From a checkpoint of a small transformer trained on Wikipedia.
Size: 14 layers, 4 heads of 64, MLP 1536 tanh GELU, 16.9M parameters.
Architecture: LayerNorm before each block, learned positions, biases, untied embeddings.
Training: a variant of Adam for these matrices, 10175 steps.
Each number is 128 + 32 x the weight over the matrix's rms, rounded and kept within 0 to 255. Layers, rows and columns count from 0. Numbers have three digits each.

# up: layer 5 MLP up, 1536x256, rms 0.0556, rows 322-374, columns 0-127
# down: layer 5 MLP down (transposed), 1536x256, rms 0.0413, rows 322-373, columns 0-127
up322:095097161136093124113117127132103095124179111102115142159213142147175103121180141082080094178099095142108116058122188116109164110154148168125103133225022125174102091154185085116130145104120171098154138189098122124122105131107062039086135116110141100094177183119165161081123091207123175116130061144135134117136142148156098093111041165103172182142135129177140157122139083126137119086134
down322:119105144125141147163130175160163090111075120104127168109126146157121094076129120116179116121120123126108180159087128108105137132127171107165115085080181111182083083160125204117110132181115120144177135129124157091050130043098185174147160148076041161131166169173142134097107151079104115148093093076100128116137117088098149137159116096146057087089165124167170088151135106130138111141120
up323:136118157124113152154152108178098191146080135145143142141129028163085149137100088160138131132128128080126091057151152088106100156086123112135083143136128094169147152090167169145098108119183125137134154068125115095149104135159163132116107073178112080151143161148153098160141165148155150135196126149166081152103094189133152150139112123121144186084112095137129161113113076015133118130142
down323:157129141110108135097136109149147159113127158120134119146180178171146140128076128153186099151162087112165150156133135156120107132139125105200138113139091132151175151102127163084171128126110101084088154144115111117136167149152121122146181129151184182098097117076139105198079120076051109118109125136093146109142163109151117147122184063102147175115118119119072159069043150086118096148142
up324:128150120114140132117146096095151091121134163126133170126092184167124116147090135141138144125128110170119136149100131116141091121133126153123109087158163075084142190166105229107132116119088120150145104176157115137151124127134130112129107117161111122055143169127150168096143149108094168121140097131156166071103140093182158098109137116160057148124110119148144149121160198130093146138078
down324:133183119113114105107094187140115147100093170094090105121122136201118080147130126161141124152089090101150133088133137097121163139140041097165124130128101122090086143113157091113081117141103106130111188113134094103169146148121149137123148147113151100185106109073125118144167101112130105118108181147119077109140140139085113111158110164097154143091098089115107118160145125084079098135131
up325:130182177065132124091165111198129152118088141159141142104084091140155122125140170096140122177133133114134139156145136105114138120148101111088121122125176101122160128129187114097094118101166114040182146113121081127149104083140164150113168120069077147075120109175160126144185130142124156158124129114136139154105131161100114126136102157099113152210140116147128109074128157147037092120186
down325:117151042145116163132195140133143078160135157119065102205139178122065093145149101182166179202137120125103157113167141131122159197127098145108115103100089130151052138133094118138114066187141147165172139114176163158169106151087107127125122107161127147147167130097096163120117082086142145116121158159197085140060192068131105073131059156178095098119081102080116121149139086161155092126151
up326:128043085131153143059121091212167079040122166181112111070115132193187109131160103181120105117156129125087140163133152129136131105119209130116119084111161152144145180114135132154113149062219182145121124105116154162124119103123128117133153086150106141107126144163110148127107090109117125116135084115096134102072118088102106115095100093083147142118146076140070145142136132108159131133092
down326:158045123124175124071190137184080175089126153184140159061149090128140137151138125118141141185142203146120131149125140091167137154135106119116096145121174090107083154163125073096158088137112204041127149094150068100159117151101141158081095191141126161102139190136132154187085136088090138097095109170154122098199128142095083184122139075143067085158081157134124169104187126169145116169100
up327:066111089150125128114066100118129167115130112175132193176118118156170097179136134139119123081121150072136179097123188134145125098133166155158124130118148154107135137097139175130125086111152061121098074177155134103152108098146097125153154120123138167177130100139117152144165148071094128063123083118087069113133099147105103119103109136154131136130136146131137145139116186147112157129177
down327:150148117157136094116135143058155098111167058170128146112097117167084122128155086150120074100150073122186126047122121115127111157103122103116112106102123094131148137156142072115108123134077167108136111121168131155149151101141179116177105094116080165139133116114129109125103176171144149148111105116167082143127103127145181158149186119174152183111145067095158219163126111125079122104170
up328:056128133140089129156108099138118124168158125140151156099070145104159144152125149075142143120118139110163173098152169138175162119131149118097190118129175130118082180142092147120138165042125114082152095068103115094157137134112124134120128124138174087162114151108119138099152106113114150077099108153079095117155062146114148089144138188115108093126113107175122190136125083168108116176089
down328:196148173142137104118086141115051109125156097128121144085111186133083115078178093143139152158131141096133121117142056127149153145114148127104096135139115141203180109092166121162127129102096102109130152131142075102185118089093097094085103074114111162113082157105139117106087039140149142092118171067111128169140203154118056100172132122081118107136180086128149089115120134122102129118139
up329:111117138114141185149106098106140135112104170165109113129148174082156099071127093091162154094166096120129095157182115115155140186126097100106122121175128089167198142097169106128180140158120161097162141064174137168168122157147138096126147141125149158047070179125148101196153110144083126164155070157148130148117096120154182097197089123156194156091144072123074143104137103049059151104172
down329:081091106057147130119157149120137157126120125164126057113187118117120170135104108122147140142081114158173098129095204116124098064179176124206140126132138134132139112122083103090123085091157088105101101096101146123146147156123145160151086178099220129073123155113127188122126189064149106156135059207172097103090096157120199140183143110119116153146150181126129122073072123096114123098065
up330:133110128134155100142165157140060153167151173155119139125126120103138119170151146112142151193165057116159123106144186174139134166187189221162082128103112083132146108129138169175100125114180137156095171097121099103163075162161133127097156136133115140112072112087088120169163099158147119186125077156132146134052094183147098121091087074118110120130134111079123163104114112146167124103178
down330:200115173127064126153131135118192095147151111159165130112137091119170104180124158092143100105103145136121135168176158149118110164068156147062137111148109132121134163085105083090146144082114115116154122065107184075158106146141143125140034058187121121171112124080138130123127065127128057101100152085157087090141149082188203136137128163115137125105106132116163115134158123133119094119118
up331:102137130149062107161106131111139123089220140123186147105238118161168121070137132178152155082123112131144185110158151102120147090091143080156010074165159092130128118111153136125160114165198106135115115158124152192110153089156107080156090146171106117098098119062166131141094119156116139172165113095167179141103134147147121163055169145117104149180073138121131142070160114123155112169108
down331:086108118171167164204134156134141138106183136128116112078179151172105070138169114128201082082141180111127185153123120123149044139087158111136164120152092103093159127122080110089083161077091090154152157171089172147105126022118148140074120091144119161141108135192149140106141110089158185163098227069159082099145047095100075170146132119118186118166134191125125142105168189123154118108104
up332:114061146117141136093134139181128127114087158145083123105120154140100159119137080128160149146086098152124145127156133159141153103057137110147126150099104126135108106076195145079119151168158123115100155083103076155132117141135098131148156129093152174172113111166161127093103127117044110114081109114195093108130136160112155119149145092145111099238173091113149156105083173120062190107096
down332:140131071128125132109095168134148119120122135134131127111171190161165142147147176120073103130132139125104134163126096114164100100127146123160128093185065142115163118163146155122115152139137150126167102142169108122140143056123130090119132121143119124142060142091122154087103145125130181094113124130102116138097138083119152112140140112069140099116144159109159108146185123214170111123104
up333:115140127068074164189121115106093131154117123144120146115095162097189086105107139073197114094140104128189203140150130141099149139117168100142131105178117143150141111082078190133129096098125115151123173169128140131166101110134121151118100174188051090147134110150122128129105127119108155070102121110151139139126174085065143108145147144167113167137113081146124118108150121160131120101142
down333:118136131141113062121083168148124140118107117105166174096125087118155139140143137101088154071157176119172116069170058139032122121158149149090129086149227151088154129193109109130126107095129039139106205132139102085124130090090105147127126179065085128125137140154080167158146163140141136116145163092144144095074110124174107120144157101072136124123070143089167113167124132168153105168080
up334:080158115165101123092110128159078132090158075164150108136164146169136158130105152105116129094166101158127168097168094113135161178092164099059165118150194158133144115105150128127150080150111103140073114168173152100142067117150054145157139130176112126090120123071113128117148141114096128192114141133105109188158151177106162113116087142176165129212116048189120131133144149118136056126097
down334:133131107106171127127082148126145100123123166136166115125131093118129165147136111139078137094126172192185134117090032180102154163116140131130074123057105119080163092102142124148154164121131129106137125177163083084147140132174092101141135093130073076096156059141216126094110113123130149074114093135167188166133163138100125141099151073138106150136187132106088113095119108147101121144119
up335:048096042163119104148100100107126133084151083144117130133120167132206061177161089089153099094146129117090183125150107131131195157117123157179129092146157092085113140135115177150173160151099082041164152174106114069142132075133128133119123090155148037165152161105144119150175130130099159098197099136130117074086089116129159072133096150184125134151137123177125131106161134194141114162193
down335:140109104109119085148125114090150078077113103102155103096197114117081110105111095147126143124122159115159117172181155155127080189157075095080140075144209098173115077128157132060087182115166186187107135094075152178110100202104052099132121150105038168141116083121111149113125106126092084200187172126161132146153139103192092133107162107107184133124200103163114178148140102077156185083132
up336:087139161128130177147136087155093095140181150165128138099095101103072147182127099092153153103098108170196108176128088110114170082126129136113077117116075122106112104082080149150066113156138095108120096115116153177128127116169084105101122182113143142174080136157115105148078169114140150087174135163096114129072213112139111179144111107155155125129067149126135106128133178105181128061103
down336:142143169145122112089157116044146077118136189141133158176160115130176142091108125160094150150100142055075145090095156130101130177170201162076144161133146107117188172157149046169137093155160121156145100101158124156098133150122115123169136101194133078132124123139113154160176143125136143118068099153118129130160128124141046104146120079089116141146115117140134095076088113098078134108140
up337:059092076098109163116092096129115136098152112150197122122166149200065095184093065160119147099085154076123148149141119187092137120124184130129134113115126074094142091101146119144140108081108175130151101090167111105158182161142110123130117093149138062105128122076094115131169166172094162057160137135160114134090169146156139158111127138197166137101110111185155153104136084159134126108091
down337:154174130093100162183125100132094168113113129048099079141080137132094154154074189145211178163093127171102110142191139098157125129110108147107141131141155166137160094196142085107161137146138125125155105101096086159087120117067096169073142137185143093175122100093140089168138167105123147184128183169110156139157118094127172142153159091168163160164148134138138165214097093017149178145148
up338:087125108166100110144102111141097089101146137130115139117151166126125078115132125193076127125193101123094091163150157099104121139152208108167106075101155113170127139120094198139097122069182091127182080153161090164170128125129123129144175103191113106128072186084118134096100153159129106122126079077130036144100136134183116131128091162198156107134097129095155146135117154143148073132139
down338:211118100121162148117137094060111095151097128102107153164150050157145203098134156096138154113129110114146047140123137086114138156116100113185163078113071150087127132137124097129110141165130111146103114106185097133223139165161117133108165129175156166138072098089123154149155178118157137115098136165124083115145149093103142112177094079185088136153135179117136140122166103139073093134142
up339:100109089121131198109137084166122114144176120149169125101113148166149085137141042097122111167138135199151101103165122086098146157138189126143148139094105108166194164115112109132128158098143134091138133127150082117136189181124120166072136125122120161134111148121135129090190176174116135169157121142139100117151130158103116148120091122075087181157130081081182099101100168058138132052158
down339:103140144121105132154162111081114091063095188138124101164118135105128123080126192141141148112162146062094166102108136104149073177132129108141162122168115166109067125130102133148131110124127148113114165117133162127102140100092193153190118108134135142143163179126070117101087130137105173090100135157178160117101140146123133124168134132102117140168094146155102111163194106120132067119141
up340:131104136132101138144132182154089199143094151128093081114141084124110136094073127132132151149160110105133142133121149108154157098175164193167103112161114118239141136139136130116161106123127104070151103097159144177143117196094122197125157146134139128058169136140107067114187111115097113176115111255091133105149135151069149138132152147092138121146132119173153144135152072119099133157095
down340:156133163100113061143139091127163136104171135111109190141134080093164119108174131169186108152229103152175130101133146118110109096163134074114118139097178145126181159109095095112132151169105123137059108179122161096069172140132127092150119165101150128081109173081098115149122181082119177162119038112142155165109148108153110109138131075151163142179066163124118170085147179130154087118133
up341:106092180108166084091049119187187140102088172131147148089088085180163119095132098163119131149179120122148096076109137107094126118115173131115094159104098133148127080088148145086068073111109121132109120099126210098127097117164110124184105103132092144139157103105154111153104040114072142144124102128201112111150147111153137131143140162112159145098162082085105161145182160093096097116143
down341:168200130127072128130156111118120104126133095111102133091137142167177199131120156102122153072114109163119090146063139154145165199047113100148090098108106122071152134152125167106117151149122080100130173151114095110145161128101118166093222168110213125147076131172160185115108114154196099141122145132057134123093166083134094171123133082128159112178073102136128141144176105078161135142112
up342:106139133154102137145155091099121150149136100148145135124099146155128102136148075112179101105085140100122123163121128177144117168145181148131111070121110110186112103074119182115114129088101156133132059137149152146139080086112121112140195147208086155127115150071123150052149156133186110114163088171133085154141090116088174122160149154188075159092070124174124152121149084161107128164082
down342:180186113166138160107152213154108082125093092131117088138123156105144156151098151087098158066148182132159125086181114173150172147131122143142122159082092084125099127188147118143089112114143113120163184107201133127138136152114115121104102130088105138124117084106138173095089086136101141160191152114114081113043158148131165118129191050141134047093090138094151131119107123079144110125104
up343:151141194111082123148100115152045158145124086151116101144116162137127091166148158141182144162143092147202109154148170163111169093169102049127144111197093116120137157105177113149128120151147091144182058093137136124124094208124101109131128188152135142110165187122134097105109111095100179107177171121080149156124090112127091100104189187136119122146107108136123173138096119163059174140169
down343:131107132080103150191130177153116160119201172163079107114141104204101170119131094111137117107147111126169128152127154075175098141184167163070114149114108118161139130179115075181100098099155176147109091119077117110166180172095152140119170116098104146102089113121128158099118102064106152116107132146132130152197184137111150070086188097128152133116138154158113096148178101159181074194155
up344:105109114138135139173125112149154125060166120174145098110145144096106123194111099206153123097227096141139111090091153133128120096141087161174110130127095094162147155130216172174126067139143136117110086140179127145119108105172088121190118169113125153092144154101157143109137107151141100128148078141127119116148152147136120084141125115039150122154081165102095127107104173112109196169101
down344:130137099137078117087131102120161134106152120166097096136068116128150109115154157139179160176079138152157149146113062111127083177127129132133139140108104102115096129097098113145123175156116127151107161167115157120136070147122142173104100178118148117133156125128145062138108127138173122100134173105145098155108127084121092119175084180151127102155209089111168102066107141151142136169098
up345:152144141052101125134141153106145108099133125126155196155062119162170097122118156114161115080132144145178176191120179108146161131145148063136118125073117129114120141096079113110151124107195183094142112133137124140159132158142120117108183138103098107108108131127147126145082138106073078139140104155123158132135183089048158143126152160093120148171158138124157133117108137088174156087100
down345:087080160205098111141121138059136134163164136136091108108122149124120147137134124172137109161101124122097091023150126132123089133068139113117106139145150159100133157152103145167140146175098154126138067102141128119124081089156113131175111119151115103130176085141117101150170170127089166084127169114182155100122125148156123092117158168158129161072067107095117154109120088153132135102110
up346:148136207106119098116138066100162143120125197140128196182106130124127140161110068149117132138121107096095111093165134101122139144116138079128145151167153099113164183116160077122136130170108112158162117102131154137194082145112131055162117102143118115105159115128061086128158191166056114096183115114113161124148116135187188148128149109117075071146152141160142164092088042106079134120169
down346:126162084136096105122107105173138132153180148157133145077134160061071145145104113145124164134092122166186139093115083141137164141145115130145072159151045116123175096094102112091160136164131168095165138129138107117186119119081123100158127090151142132102209136138160127106097107129148153112099158180088148154154086163095162135159186121115121135173137131137059175127135108140116098113114
up347:107133123127110142091066097134145177118129148144114139122160097081123109092087133187178145081115124140101078115191168121073128044143119147168127122150101114108166180128143136119132103103131146198156161155172198101131143076171158137170145097171086176080077161126118147113136144147038134137124096109195143165150155105173088127141113153076167134142132139118127132102107102135102152091080
down347:100196167101148140151135134088151144125071168103103130103184089148130111105103140097075099101072110118123122154120043137142138128109174121155129125141117114194095137154145134069153115110111081143130125161113134119090121161138046154118136108122085158149133154136158135140191119145147106162055146139184072120107168138083155255110172135092105081155115152090109115117120105123109068147142
up348:134126067127149137102102123122078166129128111117090111067124073124131109142167144064143148122119117118131152085153147203152175174219102106110107134178175117194135126165081148140123108100081103136115035130139163120142047136090087132129168154085116131154179214170132064061108157122159097113126107160112086155108124141057202090122152182173100118132154134153134147113146096132086196120126
down348:137153097142119115127143110094154124096126129145131155138211116150169123164108117144129159109167112109080072123121054135067183121138138105129076163126129145114131140105127088139133119097158135171151108136139172096194148123162159108107095041144158157091189167108111138150181137157107081184136139185186153147119165110134132114064209145075156192056117141174124118103127180078193130082106
up349:125087123186103110132081118149094103135159133145179127115144129082093137123110123084087084142075113125091137139124170119037151094124209161124138086164134160118091172146115151097147144073128119111147080133098116131184119088141120078104140104128090103124088147091072187111104122083097129115156070161114126130165131141157110137106082204133150096138136119163134184105159108145133129135167
down349:189163125101117128171153102095164123133115115160167117151116144138093162072161087106133139107117142168090160121135144130156170093151060047111131144151116125136142068163145166136159066191106157125161164158123186197084149126078147081145140154114178205099149090117097126145181175116145122112066154044138131101123148161148104156109130116154138193108173136069128098126087111099114149142119
up350:118095094119114152120120074182078161056161097120116149182056125121155115179154093173126141075145119205079143083128142075149170102161096219149107128170129120131160144099160139154176132067101119138109111134115094113160126188164125132028107133097098127147154078123052164173097179139107158129111106134134075092105101143162150103113096132074171173121138104121131149155177147111106078118153
down350:208081152096104182123169145175124121162181065184098100115061160146125091181080148183113091159135167093219119146133107062152097131141110092140102127107184154150168094119079152124092094189145201158095135133145142136165084136143080108126139131144104142118109103131110082127140105155106158167139148135147108106183090113159105089107152125120110096163071164116154174141107166068097123140132
up351:113112129166147167114113117141059139117131147112109153181152141129150150197155096160149070136131079146115187142117154152088103161054101109135034076137065141173213156110141147184112085167137051128138130078128120141150129143123094099250120144158090136138106120140158110120117128173143142133113107080143136087087161107139160119145169115154096139114055160096089139163152135191126151128152
down351:108153082114165173103121125181149084095168091095128119144116147092092140126169118144125148108156117113175166130128128090220127118166098149120140144124095124128072123164115117096087109069155163136156144081172145163100125126129141109093088107091117113167112120189104170108136141146145113104093031164142081099096170087111103100088114146135168093139217129154147114093128068121118088107130
up352:086109147127146126088165097131068084126152118185134170164128143108103174182076158149096159095106137098131139155160179078115128117099135133079117102130098173161107192062136121093143192196175123132115094037139127170143102152139157160178135158101121111091109068123219059108063073208161090176191128137138159155050145078144121141176170093126157153161088095130114131129118180096135107107134
down352:123155202110148107119119097117112115167108159152184160065086203190085166142077117152157092118137151130110139131132111144121141062090135094132163127139192174124114104140124153119084125114130132157219125203141087128131178176107084148158167070064156097075116085173113131108128094144104095112078126075154103124090091101155154121130103102085072143099147115113148092112073159111122161078103
up353:117139112174072189183120104154143191162132140133169156081122115178109131143117100103158146111117106143164095099122090112138162092126151111164126111135111150136167112131125113107221133070145140095137149117132186144147169136099115075131126157175093147061110117191104147115102197088139105048196103165111155192123087091118163130087187169152153121142113085186103186190088139113113072150092
down353:140208151158152191080153102136163082110114107166123143121143177092140104142096092151075156213148086145103120152153148149117120124116108131230142072109132096137143125193114142111138134133117123114074137168154085132059079117118073093111137128156152137136112121113140156121109078131114171111166076107121136125110199170173143108104115167126113092122081125041158086079169129123075082171097
up354:100135126170182121116080122135085166111159149165127101079160118108129062112117122101179101077116115136157103117158161135132141098108123097177132121096136104144163148089141148112061129148118118151163102126134182121102111109060097092075191098114114162097114202118098077093150115128090132102143094146143154124093078131118156137159105111120077074135062043178155130095104127150071129171093
down354:104109115140136128102141098120125097107151130122102166095099121152070154197115113084136105097200100135092094096127095097052111108168190166092114100115145176155124158087092179147133114118083126147135148115145105141186118134112123068084138123141132081139097136151138148095127152077114125073185151092156130136190106155156136091070150174142102170161150202131082100127132167150135100119114
up355:116077196099154148124148143184096133081091134199149195106166140084158110141127135161124132154166115113105099058159153042126203157157083073094098132199105107198125115104155135092049131161171164068179150133133134203148116085122111038106046114095091169160094140126183085108133112073137160194165120126114102118153106150124085112169153158144077063096067162098119126109158132127047104126110
down355:072147165170156139098092113133116187136159123096093130059120105104190188128164164143086115078147105066093123140129109150168101155163191119156097097126180128148159121183084157098119139182132193123148132106111158114124135090065145111156198106094019170155110139107182140102173137172087154084167104110110134097149066108170154133137156105154161147107066169178114056123130055149124141106111
up356:129140146077097127155128104147137187096126164106083125152116116117102123205113110156117147148111107195125080143167117075036172148160123131141159094097146147142128149120102098087046133121108166192155115112119129147104091190089157083105191127113105115121047103164131144127096139137147138086094115172181100125134124167102103165150135138152149146191124081098112130105077154126153158151121
down356:164096080171120089101174121138076125101170139149090143121086077124177144104109149111131104146175204173127146110126132118193072156147094136141120144204064107153127100168137124146142060117132081092078134166110151114117176093119071193158117099136149163095136120135132100118079115169134168133141146124110143183079127138155155037100076088095102129104106119167123118154132145142069111159140
up357:130151075113140153107093178154122155137133133109174133131108123104163169152143106172137118169102084067167109111143147158056162081180095132148098094122153101123129112086163151106091114192123099141152089100151124132120143124159156104158077149189032134073100131099132133077111141103159170087157123064150205127107084180110179138130150147145111166170105123164147119088113109164131140171120
down357:124144161169107185105084168144163127059144097169080139119158141046137113143118175060131149111174188119115110175132079159144183108130107173157129092096137127089096094141123109146124108077156100144159139174151176144131149102139151097130153118157046175155042148163097142160130123165094119137091066156103076117094133129109135166146122094192097156070150166069157196112133171112136112146104
up358:149161126138126102193176117106141181124147140106111105137083135101116211118160147135167119135165158151154137127185133135152132102106102080143138132152119128148051147144186171077136144130168109092147090074097094150134139167069190125123158106125122132110080116116145156107131081064115152178115119135147134145136166119131113139153177109128141188164121116081097179116087118180114156136132
down358:146160156079139181119108171121102098139123153122160127158128130115150081138127096112110134161103135084116186117106143114126089103121165126100137104182149137102150142131097118160148087150106137174140089129104136118085101139131082167142089138142183110156145116170129132061121116197175103101055105123130133080070091143125135153170097155114119101171104103136166178156106112101123081149153
up359:092132156150101145118093091136090151121111131140087140055072155153142158104149090154104143137210130117159104113150108165087094112171107170102173139181111096169161133124152049141099135103208120136161133095131161140129089068126143107117180098116132132131090131156097109107188174122071154159121107123154044075121106166184182157126106110147117138150112105114212159062158144096117126156182
down359:096116096161130100156149134114153104108105126182138096174163096118136113178125134094107123131101139143159164116150111147087084120098105134139078121087127126163114105133161174161169132140114113134092178160128118141164159139118088092142153123061143091118091117155179145162086142165107110135129157156133110171118065103093083127129123114116143112152162175149091082108086135149090084058052
up360:087092115117112121175167093188070078115134136173154132136106110113079141160088163146174150126118098135172098144122097158111115072145101142149148097133059116135104131104151152157108144138148139122126186088106043211178049128091112181205116152079143135123085109160144131133134110135143102146083090152137165131146188169149168060157092178188112154146095125104118118140160066127178099097108
down360:120087166154118156172061141142182141145099174111137199089093141118166133099132172067142090098145124095136146126078123158149107132120117092133178073180053095134118167205119142094130169141131143144141156122086143108131153150067109083127163115108104126140143183133123096148133145073118151114134143113140153151202171107152119139090163162216098140094137105085101118123107145119121101160138
up361:132147110097122139130113133135151141120138148091105221118112169094113136136131131130112092118129125137103157150151181142130161159087132127100076038141132136113171122124094124095196131062113084171197103115160090167119143185089140115139166097116079150131092099187149120151089158071217124109131071162160076132113111088117077125140138183136071167130123177155101134101091137124102182154094
down361:136148129221139144133168124126170157129123155127114154161102142133157114141146062210137164120154081123153162112159070097147152135097097112140132175175122093162076095129151153107112090132115147150125108161151105106040111127174158191161158140086201155102138145161138095156182084124139086135157102131152121104040110136147178079148089126107132182156148125161148148164097104099075082137130
up362:164096132139154145043085145157062100136116112166186074136079168152115149176189118129156121124143134123157075120090139138104157137151167082171120072076087071128171163111127115122161105154203169094113077112125100106100071138111164120127074180110112142095156148116140168104080107152101173115133145087154133139109126198113179081132070104176146102129127126185116132085172159132129133154082
down362:120145116139094121099151138063097130172137096123146122068150151137087103108123122099196107128096098128131170102122137133185139095103111122155172134104142154115128105120075129116137129141076116113141156181105184165124126133166122140094129117164088157147126103157127180121182118095113094140080122139157131078177122136113129190166164158083144172117088133061140178147165047148173102121110
up363:099125113093135086127130093168105103137144172123135191109114179182120100178180151102094195153053120075066108138129188124123182129118154135200157126162128106171174105106092134124130115160133246150125159110102172141099167189100114126131146141168144114079136164158156126122153082097112140131127098145118086087105133108146129157130148106139097125168143106160124116100141094067133099116086
down363:170089106106095128126131147169167155084130100128121146160149092106139123097117139143077095109143176179205125123141143105140110155119119152112110135119089156076092127189139103132099106101130120096120144082099143162161154119181124103174078089140125127050124090098089150129097178142132113144178134163118090123181112116085078156178119166145138133069182108122116160138103155117108112148164
up364:080109128155107183154137084171189084158132095135138161147157125109112053166071152114124107101088106162150145165127150116079135084201110141136153133125110142160093206116082116141093208131077090067122103112107132168145122138140094123104151122117100120128114209115137131143164125072083103130182118112088085135132135086168132062146139146108153126130164078141036168090133157168099134135156
down364:076093096198154121155150066138102165177138165114142160135085137124178174121199136134127120174139095167107163143145190140134123129198134073071114087158172156159156089116093054191140118098089142154170096077171121113116178189118082057121139158166213120092158128164149128135059116147146126130140105092156156157118195182135129127117161108075101131130081115120084120108132121145118129161150
up365:106069149120106173150163095164129151129163128191134132100159132153122160122081131103128077128120120133134113085139086098070100095129138164152042075143158166209136144115122107124147111129092172163153156138137101116139094051158093120155143176156170147112147138178116115107149175128183126119133086120141153115138068111158173080143099167136124116133063157166201138135102109159166122173105
down365:123131130153133144149186120114127150137064076156152132122141172147084096128114098122102103105131162076144130071095092132103102100152107112128125057145117144119111090122160163128121120131093131127165171128120118135018191163135098070176138096152224091150206155094102121118143105097135157141115146111163133151108087128140110179096118112194168131128181114141147084135144120139133131119126
up366:115114159143176152124152090095121135131138155104062148165155181098108102079087121128105128085123121112192108118109085108136115124159172132079095049124108114059204164107189109135138164146162131125131111131119116160109127130106136120138107138097108083093133071134140106133057121145143115152170103165145174112161145163156181094108086136140177120147139143164139143106174138097103133069108
down366:114104083103056121163133171152147088097139163101149132097097070128095122139150124154101069201136122123113152158145080115125174109136057105123162131133100115170023105104093108154145140113157120163128126085181144139113180132127152155120208111082098191148172141054104137198103145112133172175114120130155112152128174123109125159159146116113108174097127141158139131129069139102129145145088
up367:073145136129161176148109113105182101136098116115157074118154215115159137146110124126152157138140128084134136069141109122086156086179071116166078127110155138133133144089100224130125169124190137121135094151118178142123143089123149108107158112172058125148135119125163087161109108116128175129166134094108054144112135170096132116156094074101170210117127124139135133055131086128114132185079
down367:182073117168106140142155100114126119127147120159097134103104113106145088137114129128164092105152119142105131148086092169103152132123158081179130141145087162097146167119162203086056087137114114097102157119139111117114149136139161145113181172179120147125147167031128162107111134173167138159133151122188105122095150130121070145088046108091101113077190154115142133153132055134136117085197
up368:170117153142098167089108096167128116087140116136113128114160157146167156150194123119143157133109109103120164111155128142104157123157113103074070108134132105133191094098127095165089146145147134055123132073127127096094125112151161111183101161125146135080116169145112089106105097155055137194102093134145191167116140090092163080172141099147103095099146108108087150136170104073095120161113
down368:127079069161087172083176150127110175136133089122111143136129054127149076144103101112129109095126127101128010098120090126134130220151134104112161162104136153154123155080044081132151106043093115092070113161203121069221113127165080179155119120141129127126154068141161160188106146073099145089143061119124123133131109148090156147144101120174138180133129065141114166164146128154186102144085
up369:096126067080105099152155197132111120142132183081190110128050116145181146147055144208152100118123149072165074171105153122135145154143149074114126120070077159157155156104112138102051152135063157076182119145120120134166162162130112124122124125111147083089156140126169159070105126184132106072108122114121167144117135208167190141128156111139186150121083099140084143078114138134143101112107
down369:138120117097143153121139168189130102125180128134123165142096192118046146139097080090138113104127155151095138096114101083131156141153111168082153147161149065090134168135101162184125146113146143126167164169070167110154180147137126107110137124083223143153150088050109093106140157070174105138137114144132179112135186156123142116131047135132081152191119095143107125162190113106129138148093
up370:051094102090130175091140104138123135066104150118101107172153150179141102153160135157085092094085112147142126081163091149102155164056123157116136102130103127151140121139127102018126135075128146128140144064210111109123140114197108075167146150131175151158161135130145113144067146176130140097131100130126102148079111149118151135087105075194120130147163094160177125136131073133111216086148
down370:170075151161119117116113127123140127172127188109079136150119136082121105146122134138124127126137162163156162123109105126129137152109097130111164123169070041138090148145106089189095070143068103145150044072100121126168163102129090128051130162108092167141146151073115146142157135060147117128127160137109094143167102104093154099076142064040180196133134132147148180121081160117106110135098
up371:126116131110094188139157190203101099162200133183143124127152148076118130124134132169133119064129144151172112109123138126133143134084159143150112126161135141088137115072101148159158140147155115081133158145114104098140108141107174106113117105133128139094073098151130146100126139107168094122097143195073092136134144095125113020120079144153165225122114138114058149098209171133110101122123
down371:127109114101125124120131150169114130110105133133086089144132167062163127068135144135113177097157059157134139150130157121144161129162111151167131150175125126167149128153127149125143163127127127171086122084135140097077133140091106108141104146107082116160199104147199108143119162133144132154132127089137115197123139144150118102140123090157095116079170123128095095147117112149106132174115
up372:076131142138077150063149141115161114095199113183153154108140109168127132158143128103148108145090071138139141160108134097078142113138194114172152046121187177115115113077205112144163146103114137139171128110151132153198165137123129112147130085101160126079168097074188097112148099145101147124121093128166166177080122090112153132138093144163136071168116096165066126108081106202140162039084
down372:113173161096154110185139201157119124144134130107128072089101076122106081114172174051134136135156170148116088094167125108128143140192116102106087196116142122136103182098170120085127145053091076150030078075130091119119143068180120133082129120101110115126100163126136135106114120078084136133174183132133147157174133113084131096137200149109142127127224119172154101173212123084135169182188
up373:101078121098120166130152127125131107121139114187133117144086119130107126159154113157104101173122134089180129059140145151061144142095180125078115118145123142110117104109160109169089143105145107123148106092139137073131111128189083084147190123175143163132179179092102176150119161165112095189129111139104068121101127157123139146128096108158115131179128119149203144086128093123144087141147
down373:074129095152104115181124116217105084111125102114108165075095096124164138109067137154181159076088157129121092172131127134121109186103123126129131088108119143117104157154123141117115184106122106137088128152102114138133144153060151142091118124077144123137121065124120083110115126115100175116172136136153125185145103165112128136093162183090130144160101160115069118164127118118125181120137
up374:073121122093129141110127069111165166123124189163156138067128143087123184121134127106106191121169097156147133123125104140112141144148149163076085127165130068139208166099064153105075110161169156094110125101150123153129158091161128115151130140157147074130094129169174078109153118094136126139158073106119135139146195157095105117110139121092148122181129103145107133103171136110111120096106